Weights of a small GPT-style language model, trained from scratch on English Wikipedia.
Size: 9 layers, width 128, 4 heads of 32 (2 for keys and values), MLP 448 squared leaky ReLU, 2.16M parameters.
Architecture: biases, untied embeddings, normalized queries and keys, gated attention, norms scaled by depth, capped logits.
Each number is 500 + 50 x the weight over the matrix's rms, rounded and kept within 0 to 999. Layers, rows and columns count from 0. Numbers have three digits each.

# down: layer 6 MLP down (transposed), 448x128, rms 0.0704, rows 214-260, columns 64-127
# up: layer 6 MLP up, 448x128, rms 0.101, rows 215-260, columns 64-127
down214:507491613514482435486457474520525558511534529560489482540457475463491505562515474509520505494363525533517596454568451523442535524550539571451432488470409499572514489520476410462486485453563526
up215:521509449488537464526507503509456437496478552539461555439505538517494549585557545530524409463421616489584542530540509522428404476486424492503495538513538540427517452534560421547494453570554483
down215:516488494531451557402504548467497561555474514547522512529465453525484548441633474505429519476522556493523500515418475478525505493509533524481542535477421453557450515495359602388419462489512546
up216:518597467501568630484432492540408559460499516496501532524474498411450423517429566413457488536490438511444496479440598531497469520533480475515519603501519509485475516488558480493571538614525437
down216:437516542465514393578578521490527488533502459594524530458417545498632544543550515473463483441542430468536492581461538451495343512547516450457496589480453542564502538405433516585408435622467514
up217:519501382497510516556492507487483480491589517513494547447560524552582486514525502439458488547493424571590522496539507481537493518555470379529391430506514458492430454478581556461442525646513524
down217:483532596482410511505513453615448484528526522536493594572485478429455533512503501487470470474566525563406530595563512564496384516496457535579477562559559456483456558449491539556453453415515573
up218:465561528517513474505584392516517478437518479500492571554515498457450425551478585591553482420549456533508442575453527503532515543510433507455503414386477431377598528453526480452415549508483525
down218:451508416535447589564525445488469448558526530530535380493511476505469542628537467589449501578441464568424483412479594496469502502518549538613458585462495552424535495532511528529509572638491535
up219:533471498495504487465611525496463488536507554458491507503469514453613467474493499509435494443473549449563566514467479516487433452469489555447527512541550544465602472466569509474541503546548424
down219:485526473518533514471424497447461447526517512515500532506472491526449485531538533466573427612562438544516446537401520493519560521580468511602496508450442570542486472467446482505467570441454535
up220:468546553525458482383464481452398501481415461493451503445559526531417449462442609541501534517498493460539502436515379449577467603473476439460449461541569464503548374525474445563621500523440429
down220:490518482548422475435538467496518476481470535519450592475416547507505466471503634480511569552421533547482468507513432395528528512475451550542443436540432564506464439448503441469609484527418625
up221:428618507542443674486543441503475559583435397528534528560395495502464416441554510403469499518532489494538546519438537516578461540483490537565514490502434477571605438482484528498503528483511531
down221:482522492453448524527505495477526472425463474425438510486457423447518551473533567592442471500539390552418476509456512491526527469485488487496555548517484608475464532428561478552529536527589556
up222:439502535559472482451565525591572492543500565416490509519463514522505493491570467479541489481582554532485539424560609519512425537552536489511427480412551438490535496544414506525606428538503437
down222:544458530548453431615593481535489531515596537542515480477524417522433487485470422447540488507419537461501477466516546549615521530460496469607641486466525450550530459498601510527507512347504522
up223:506501441442532546533523443437428558501558520486605527494508507467493525460479418464454516506462518474541484392493535507477529463468432491499550562526585536409477542491481472528435440474451503
down223:504532530516515395452558551499522482514478555628515528545508570573561503466498533537509460470517559554552529524482556449455514521507502488495508449561460503537434494410472608574500492598544445
up224:508526557461458512449412519529441422518413485434576579430394584526490447425504477535465445510444570485542441549547504495451511575565464444478516468542478496550502610493622433456477562531529498
down224:475568556606584527514410474501398628609461522550414399463544571479532406502577526498511504499510466502504469500560451416456432561571510452469490453423442521532515529467482533504473382425567496
up225:497549598490487355465421461433439470488620472456527501432572466546432474496565542447469406501455511478442440525533441445642454474520557572442450447478530508435363496602553464528492554536439479
down225:473493374596472413517526471536539496423463406598426478482503434507443484436537462518529439544488443451466602460466416517503438504507486497425502450459531527523503531566429459460533518502453571
up226:586553515416470435465397499496457606505504494461576513533391452543453460498482569473479487518547508547532516458487547498458451592583500424400537446621485395543556457476534462499552541481534447
down226:401567436524496525484550448525531477481550491542571460414618442535428488431532578559450461583508529478459520502510488561564501499593494493470431528482534465493521485550492490413530523472452489
up227:498486514448562513482544572515492558549446537514542564505447481527457492538523463541448528450563543508444486537497481520469520526473440478515405386478447489546488508509437504486557553498512517
down227:524489584501545525503511459459533397374521481561461513542465518597505458563512549431594488460478500401570605484471485545532543536532510513576570548554510471535554525538528471399576440475553567
up228:463492471516516588526498418529445453546352447481553535512486498580496445468443474457541549577476605511526496637512626536546389560503544559612536552471472468455449442443510524508565571547508445
down228:519570477507531476464511554508410530343471492420428515542502518512524557480473459498487536464542578469420475471522544485491521399491459502566489473616495400560478536494477577441531457547491460
up229:558489489481526438484546483484492521513530511524439455475470506534542527586538446529483404529493424513508460504523571519570519485467536398474585501555550521449524405422512455509449450405380565
down229:521524505537466446448430469503487436553573386595538504405494544509468480520497411501450488594399482477551517557522466412478498511554453506507508498444489487503366549493427421401549548495527538
up230:582550440483513548513531523522485426561516459443519538495515423573476559518432533568506432450449544496456549486512544477477451453417506424564507523524411442424551482497455544485467479488544536
down230:479455530435477480579478456486483463489397540479545502465542440483424409551454541464511538562496565517485531449444367484451600516433490559482496545421440466471420538452513539561552511541476544
up231:443447610475428562464549505536499486500547562550534476462439498479528498482596458518606472496548606506477507513533468516576519423550459568544552521492567515523463463486530551550500480541513475
down231:499509506578493560548395505445440495435524513526389512542530459498522482500441470472435506469510554410498517506519518427510467553455527511545550513580445486489529553459558478513457498404424512
up232:538516516570484529401550513459434501472538523426598553542544472541486523586381499502541474516555462506540448555652464558435528432414514535435612580454453523526482408489493460408568592498463472
down232:486551506511542530500528464393500502589484533473472476562546552540660564528498525549592528433490498530602559558583448500444458511412534447463622537422495446428519509521524505491450538520530540
up233:590474559529420444482529466560509527511435536478449507459463538456599528394506421523531421479473541441397485421523501447492466452530492491524553502519436544546507532630390534528502531494530521
down233:488495479435447451555464419436482476527528497605570544513536495584495528525476611509483542480487431495563483564457448501567444486555508422459410575503434424535533404468539492549593487478530507
up234:479506569486542474472497468512548451492508589500429496488488533514550508457571449471508532572539592530472442462446453502558511526533509554477558449491462491476458473399571510476446559538473489
down234:507497432563495434525487457434455480551481506541505504483437477447503409489496549558504465414603476490476512413494496485448537521445512482461545492438539405505554489435516499453523523539504495
up235:474543471479482383585431487638567543465536493562504488419489469513407395550544562496530464525483492578537526412504496511569446455534518493561509577540459464482440506549562524488479504568610539
down235:503505459532410425501465573540431470442460482524529436549493469629543487506592464392481434538486591423453451496533598493391460490449544479535485427436463470488477476496521425499552519465403544
up236:438542446491533600522509453475453477464444480503457428575433522560486416513475457437516494606495497528466511578434470370569539499471556590477517474536433472530456477581550495506400520611522459
down236:472485496514510454510534559503507437539405598530548497494481570515545489442502417518582519465605614567524589493559528460459526451495490357473550491550563467528573579556517522522533523427546546
up237:459544507538486510528413455481568464427394436424483512537463530517555489572495490429545497518407470472564531531484441447554494569563563549442471498429588487494471453499528588545525522474527501
down237:520467523473499490528466594493488482542520475544437472567447505416492537457503489544499523510485492459450518516495491535459483440512549510565500391599521477477612477592457526552374588571452510
up238:535509546599514530527501501546468468554485519552485554442393459563574423541575611524511507516415488549503494553528450458525426547558433540501570518506523460556522392512498596495528458422533478
down238:434531530507484561531482581427565573527588464474429602465534491474491468433453493630508411437533512487537490511488435544546438443390430464509514441511512490513485598537495456450459430410493489
up239:445436601543507530492425502568490384500483537492463513462534477491455466521487406532522499480519573512551492427468453468500590417504445480502522437440564428461421590598467549530554499583519462
down239:453391445534421521481482493433492541564454576544547532528468486541479466454494489453449525518440537552418590481554547473535426538501453369497465526561547518438557541522564520486416553524482463
up240:458497413588517437575474477453537514425497604411371455480453440503562431553584496504444526488531473511537446493513440501516480530453463525593514393501461511519537457530520456551511494482554481
down240:523407538512508492444466581535547430524534482589501499495533588510562479422523509532499501590434525425531582505465540425423532498511561502513542517464533543429533501432527469489491407504560515
up241:503608468522481499537541466515520557513485419382523546544520409527559494404569429437509411517499428458524433504530492482512527515553525468508467479567477482476545397533456470490463545399493555
down241:519508543535513560593456540543517477428435526474460551516520424414513514453553617531409465575504575458521468546385495556492493446435485508582513513542453517498590487504515533517454554507518437
up242:446450515483479555496459450440472503534494519527490414500457441475512450480439452487441544530579534500529412532499394424467619428487409492491485496587474477523483518453400521506598557395599502
down242:484548452452447624559551504672532567506530399530447550568464501399529579505519573531447514598553478485562565603513522553552519452490531492541477477443448495485441467527500498470422428454518508
up243:550526509507497458475474519487570464418476583467428555591523527597546510523528499453438437454511313481583455590537511443488433477446494455563447429540432544574489495489540557480480559531513550
down243:546528512496561564554423512541512507427551510555532516444506507520517547527512493564464565502492569609460373447535498526478457475473408476395476577561516554563535415474522503574553427550608484
up244:527449473523439530479510465495539471507571442472453588492543490489443600464452531447489507592507468504516475528476488415481516543495524595497468553452405439602436509518447503534488489470494478
down244:485539474480516474565507493488556477438504537456518431526500553479525520470473535563508503486490553489533540502476470522494471434523567490516501512550582478485572489443553436483499403457679456
up245:546573524494475457585549499520451502462575467536489569474520481580505513618453504555497564494444506452450479528424489536524477418498542418568544518463452515481460524470515443624524581498520484
down245:489470495652420480486525455526551506567596551575538528498477534508559543510505468518558573536507551480555514491587428420562558546505539490592453527426527468446494546407409592549536479436504444
up246:525462469435475528490509523508486515540552487508520558454484502389529498495479606489456560441546514443492521494588492488474454479408509403486496440559508541500514463511482530440473493494473407
down246:542511455555522521554385477572493451512488487497505518430449494508437455475463473441467386605448446505460435432477417431528451516565437585376473581419427529480496448498470527558528451544455486
up247:476543514531499625545565434485477448561450443549520477483573450610487526593448415492442499524505525546449508527592484508476492495513601473642584530479450451418476498497453498573495530577589540
down247:476561507500443521467456551430514560551507548632531513505500507588420460461562472518495507446583536555547486537453463464483518510550538576592469504533550381603490488464368580533416483492479490
up248:479465487409517575532429498496474507517499603557503431541576454512507461486397539518544472476561561480492497564469501508459503489487528417498532546567508486499503550517611497447466530545463513
down248:499473543455486450494500478501543575429581598402565462506551552494482454515408484490469505627473484535576555420453432546551573435543500559498481442556534503429511486497520432425494498472468515
up249:530441516400457527496481489530563481566541584477437445504516463477446448466403518389460502509467511525457519450519532559432526463516404562520450448551435508519524494479538483477537568535461491
down249:454488460610456493541422437487550586457527478348509476534486548476505486503462475558539457450457419506530482510549393459508524507526569504469428534497550482490474437536543412568461487491500459
up250:472482566624469518529579481453419450486465520494505526573436420442476449471525507498588501466563493435504516515464457398534477594561520522499476394537553479555512455514511455483471558510552451
down250:540478525484626511601503530510487542458484489446551483497526503491513560542440523577580546553504454438493502450520483474496481456463447509451474473486501571523499517460516452516496528511491436
up251:544441490525533565517541445502531521488475638504448544528470554505552461535450481472463450498512484549451524533510537430509398442418524556510577445424486536611512612516480494495479490529524483
down251:523531434531553462541470533536488501507438437555387561485551499491529448493485456469427462500497539409545366550516514432445514582541402404522507482451447533483406528444433450432493462479522423
up252:508509521513500525407523423423487533474547538600541450508474542494569505532533515483475483525506461523489548439479466447609568505606450445519559448468536465470402458478525470478476461482533465
down252:433455516446512460559582537417431460511532548397374514464529509459452499414467528471537595447570520466508518579595490589499490554526474483578548514516556453470543548549515487510417584592501541
up253:604510460481453523479491476493535525568490529461491520504425491484495411505456543606506555510574451442472450542514455449476517535418528518405544444426533428464531500449568470406403530489482563
down253:558538444539390499461501517567438533490502494519429490540453369334525446537477498467612540459536536495437512498475503484567436437548523476479461513534590455437553484572578470558509531581554470
up254:636500426492467437475604530618464404520522547541477526398431503512518586574482447477530542449497527463520479480445488536536481451579490518526538442415417427465536440440430494489496467516553545
down254:558471441501546522544448426493448522457413544443497532501431463504467499476530492475396431528517532563478577544520476526534575602438497475518580499451513570563435516467547388477447511490447410
up255:545431537583511450554624458538559452546609478538565534533542436594503405445483449522492423439488436502609468475517471442446525501554504550565434521467496560527519566514503468526532522368482487
down255:410563627504575563441523542553526518492549512550474538499451564447466505507546544504486563516411514405448502537513523433468451478442499471519479419492449535490440526506518563561416568554465420
up256:562548468560481479507562475519525501493541486572452469533551423539540435504440393391453472532465484489464470437553557392538436627538541547515447490431542497517449444488425475462427465372528455
down256:478412434526531577491506546478435439412565457404532480469472495519481496507550581511486561518437543469459480571500534533459427401444480616439485490513446483483495566474524520579611537535557544
up257:553542534426464545541542434545425491592507485482642479529437585606473555482524487430429514475485443550484535484481610449541534453473441441593573554498388520529469499507541460478503417520522458
down257:516469539507460476575503541410590471536579482411499419573453546550643473593481486463521439468468498547492508504560481488378532479542603555430518543487523506517515465461598457579447596524509419
up258:470500492439467425501594467567484514552446541508427450538497563454520485634580497446536473513429431393579457501440544475487511531469548417547446542557455486544529580467524559385491528509514515
down258:562449488597500530569461567410439479464552490485548506511491518534500535507421538450521423551567437449550499519515592604509528396426587408482536425494546476462479549456546499504382482549468531
up259:541529533533440508523516544476487443490543560516482545507546524444523578601491558497582394455489495520652533466428538465506429530612521467501478456481426396471461551579498450547502448516403490
down259:492509479429493584505550479510474538495540507505540497464516572468469575558439573576416550509531541487498519575481538458537454437491513422459526498491577559533513440433461501443360467447538458
up260:604496481539379508510408444551496563490505456416467510515472449460571543417520571426476456479477427490468422460503470446469519468549552540602500589540408557515485508559483503492412505384455502
down260:451512524592628499498484525579413568472441489493501431532442447447511448569505552487499495559485640560559546527455502505486444486460454561480572425587584481423578506423478433531506490449586485